Each number is 500 + 50 x the weight over its row's rms, rounded and kept within 0 to 999. Layers, rows and columns count from 0. Numbers have three digits each. The size before them is the row's rms in percent of the matrix's.

# layer 2 attention value, 192x256, rms 0.0815, rows 59-63, columns 128-191
102:587489647561542575534417536440525546489536526393414444595483526529614487504617528433448473450534495410482465548534539528493449532498397465587583494624415526594490503495430501497525548492415498
103:470524476441517497514451428416457601552448507452497499536528508511472468473553439529497437499550414461409462482411524441431474526564444428554561468465515546522423536425513573579411518547532497
097:481505539570457462504497490478447444454499491537487518421491416485461400516489519468558501599513473582554529525541441527517545526501422520472439500549416427551639489652564495503516462424609424
106:492430505437426540512545522557567555415568384513540477565398489456480434414513525414464528437520475548593476497554593467576528489467523498535472521463514391603456491422489566392562532460428568
108:469527522556550507490458456537591471573391500606479525435526558543516528501453457489409446500479449464596482488557486562554501478491491491406550466468574508471491417423498483448464565433538570
# layer 2 attention output (transposed), 192x256, rms 0.352, rows 59-63, columns 128-191
105:516498560398508436501429477543502406577492533520471488517467503457426437505501541450480495527495440570511517459487587488515503517372517447457578494492562481404568424548504479590589462479521433
096:474486531483427473493468495487479474446424473464482421504528486407497574409480470502489597590548486523486486617495558601488467428534516571552538524569498479567441447545475373456561451427591529
103:526507449493501480499535498510516477466470518443447575508490530481480454536467535580522576390583530478530536488465555436576451494524584640458507487489437541517482480496460448587480458494462525
108:503530515450538587450468508420528528450435487385512478492598467408504551561459516500520470522479599509529450532591531545457559422509457480531481492480484467546573483480543565569469497533501442
106:493512407505477554530521552499498612436631446441520493403461543504385476501501397413560518460499488414438494593524549536482430491557415477479495547531554554480462548453422377531485488512477523
# layer 2 attention query, 192x256, rms 0.0797, rows 64-80, columns 128-191
094:476500460478478453499535468535480589555486450472483491512476543588509505516359490492539548504473548521446457469504552550447549478431424463489498444506512560364588538482481493561500525523510480
086:528459435448593433522435472470465550506481567459472466576469490489589585456467461459496511513477521488472532533592533471583457489461551480552555425459416447544452414453552457402442578437467607
088:469533531496475512461574419471432528563507491535506442498514496485470498444466511515571428453529592487580494483520564504358348414443507481578480534523510461397534494388433520489553548528506466
097:469500450475460544481515536545474382548413583539510517548535467460441420435414566503504455524449402457477604491462498491538468496498409520543511483533427500446616545463549557528559524451514436
083:586464631518493492438586513493442540496430484479537517505481458451558579444442465445483501405491509499528450500544506416466517449482596527602529493589489456436562471346502540535510546468512472
097:558629438575477524448480542513435445507448519551455581566498497615523472479518497679471429468541544456399461599488416522554441555453505494502531481582571431510507449516502437514545522581466458
089:447489480559518503589499524481485537603558521421479527469457514498538548583543435455482468513575484536556543446514518539576491525518432468472456550514542536508452431577504360554420463497481490
092:517493598486460442590376526404451462546420560484449464504367556481514511545699513491509435472487525551498513564532582506519574521477566559463553585485559471537492445545489375480463508521459479
095:653463507463540459463525498550571492519469454470516548521479458457484502493445455496457480499571491524526490491496333506558583520500501557485535528629441444495499548561550607468571377429517493
079:530489543451455474538517484551505430437549533470516496565406528474515618552539480532550504418430447489448491530431563503514466564464464468462486508521446547408512463596461451562492572470534518
086:472582547440416470506587466526459504453458488521468416500507538451516437507598519504430431429612491493495382620506508470545509509547541447558499443613499425525594471435515517497546502516502479
094:460507501464531552503434554559538518450498437558497557487489483490529520491416581528437443475429517456451564502387440423320424512468387479478506572500556567489483576461555536552584495438574504
092:483450541500526566453512565570525536504489535541455393506549340470551532410558442521484528500447448508432630541423497409598579476530525523537515510390437512512489569536533480448512454540583446
104:460557610534492530468509562468511480562470575430467509541504474546590517488597591483529478498454437526546575560465557477563542495435569527529472491474397536486466537564506530403455463553467547
102:505545577489508408465570414570462517530514498491525429531527559527478515527590464577555475450463516462505569590556477472439495632542553537509518475485468490518553480410424496493489578503460522
100:497487445497427422439528393507532555498594522532444472563453495496501577474496452507445566489541497519490554515507502518501448563545561495499525587603456543386495468483461425536429392443550503
096:474525485566400544559461562437584546489439483491439553601512521606441511469553492492443531496481553455548435487468461478613599501479518470447397411421527527548450432537572485448480581556590573
# layer 2 attention key, 192x256, rms 0.0827, rows 64-79, columns 128-191
086:466574586583511577529582466505395396500450506484524515463518455519466479461586546555464481476482515521541469524533485496457537491495481522483496675569554439512537506563535401558442452520517500
088:460547546581419496461541514559440533520465443467508496482509505461450555464452451476566518350536478500541435494518479626501475436513418495548489537486462500466489545471579507580620460620565420
086:512416421592494507517548501443456554527498443490549511524537451516428518489554531458518480499493455514469482540448460536571541518541580542530497512511540474510485462513471497617519405427447547
101:549407508448482478527556508585570595481535504514495563451549500507534511539424504478555423560544524455534446504434576534527425476460450405461474488475508488490511455486442579496480484562451496
088:492531418467510530545474509571602494494542453414511565482451586464375488454444544526533479485459408497562475442577506612493465530462496558417414514521531532508392451424525495483464470524466550
097:511478483540464556517482446504523443476580529477556458460494464436416599503445424506495541477480495526442495457462499357510510534420510479667540475494466504488533441400525566557460528483469503
090:497527466501492393460546553527463475447484468513509417470560524585522524544532529498449528522524440511490476467469558569462515487485462550591504449521504467456408457504570498394527457506554428
098:521503430484503411445382534502527454516485522419547525566505490564500500563466504460547556501563373453458504454470493506560483525561505482508453547477417577413415440448471552484436520491470525
091:458490448521517579524442545364409528534426496513497562500470519526474525462595476474505450554408458509539442577491536437535483503464502404510487563516432586502508472422551564508452537478435498
091:471486535522508504510518528549522374529499434565494531493532409552418474400462534559449544463507566503532398433549532453494604508583448538539447535477394458461509499504525559535463519552563395
091:531514444455504440546500480614540506522596443514473530474478491538494508518479504533504548538413435487502602524486461560522457503504575615560430493518513486549457477486455568409495496468532520
091:461628509545531526526491496494521630390589526486491524535593485555569497459440509423460432491518445543502525544473459579513495555462583562514429465532589465524532470472611602546558494520531519
100:456466479532559582480483559488542561508482532509538549610480623520485569547511441503498526510544562513467423470532527560518410416491516479501499496455632597540406477547503504523478437399345452
101:600563419503533514585463493458549566520441454446448343508431485495426481453419519515473553506540464485550421502471539462452572535514552516495508502414455459506484371436588537470527446493521567
100:529521487496452496609498575426539456508436455483497479559533485494400482540460480559452491465525481402396471418412567469539512527417499519516480534471492472562493551508504519552445471623571487
098:497542396493513612429521455438349499520372492552507468438581568507481471464439477506437484452514548548524522508483563507467524422508482465524503516484502543452570507481494532552444601509642475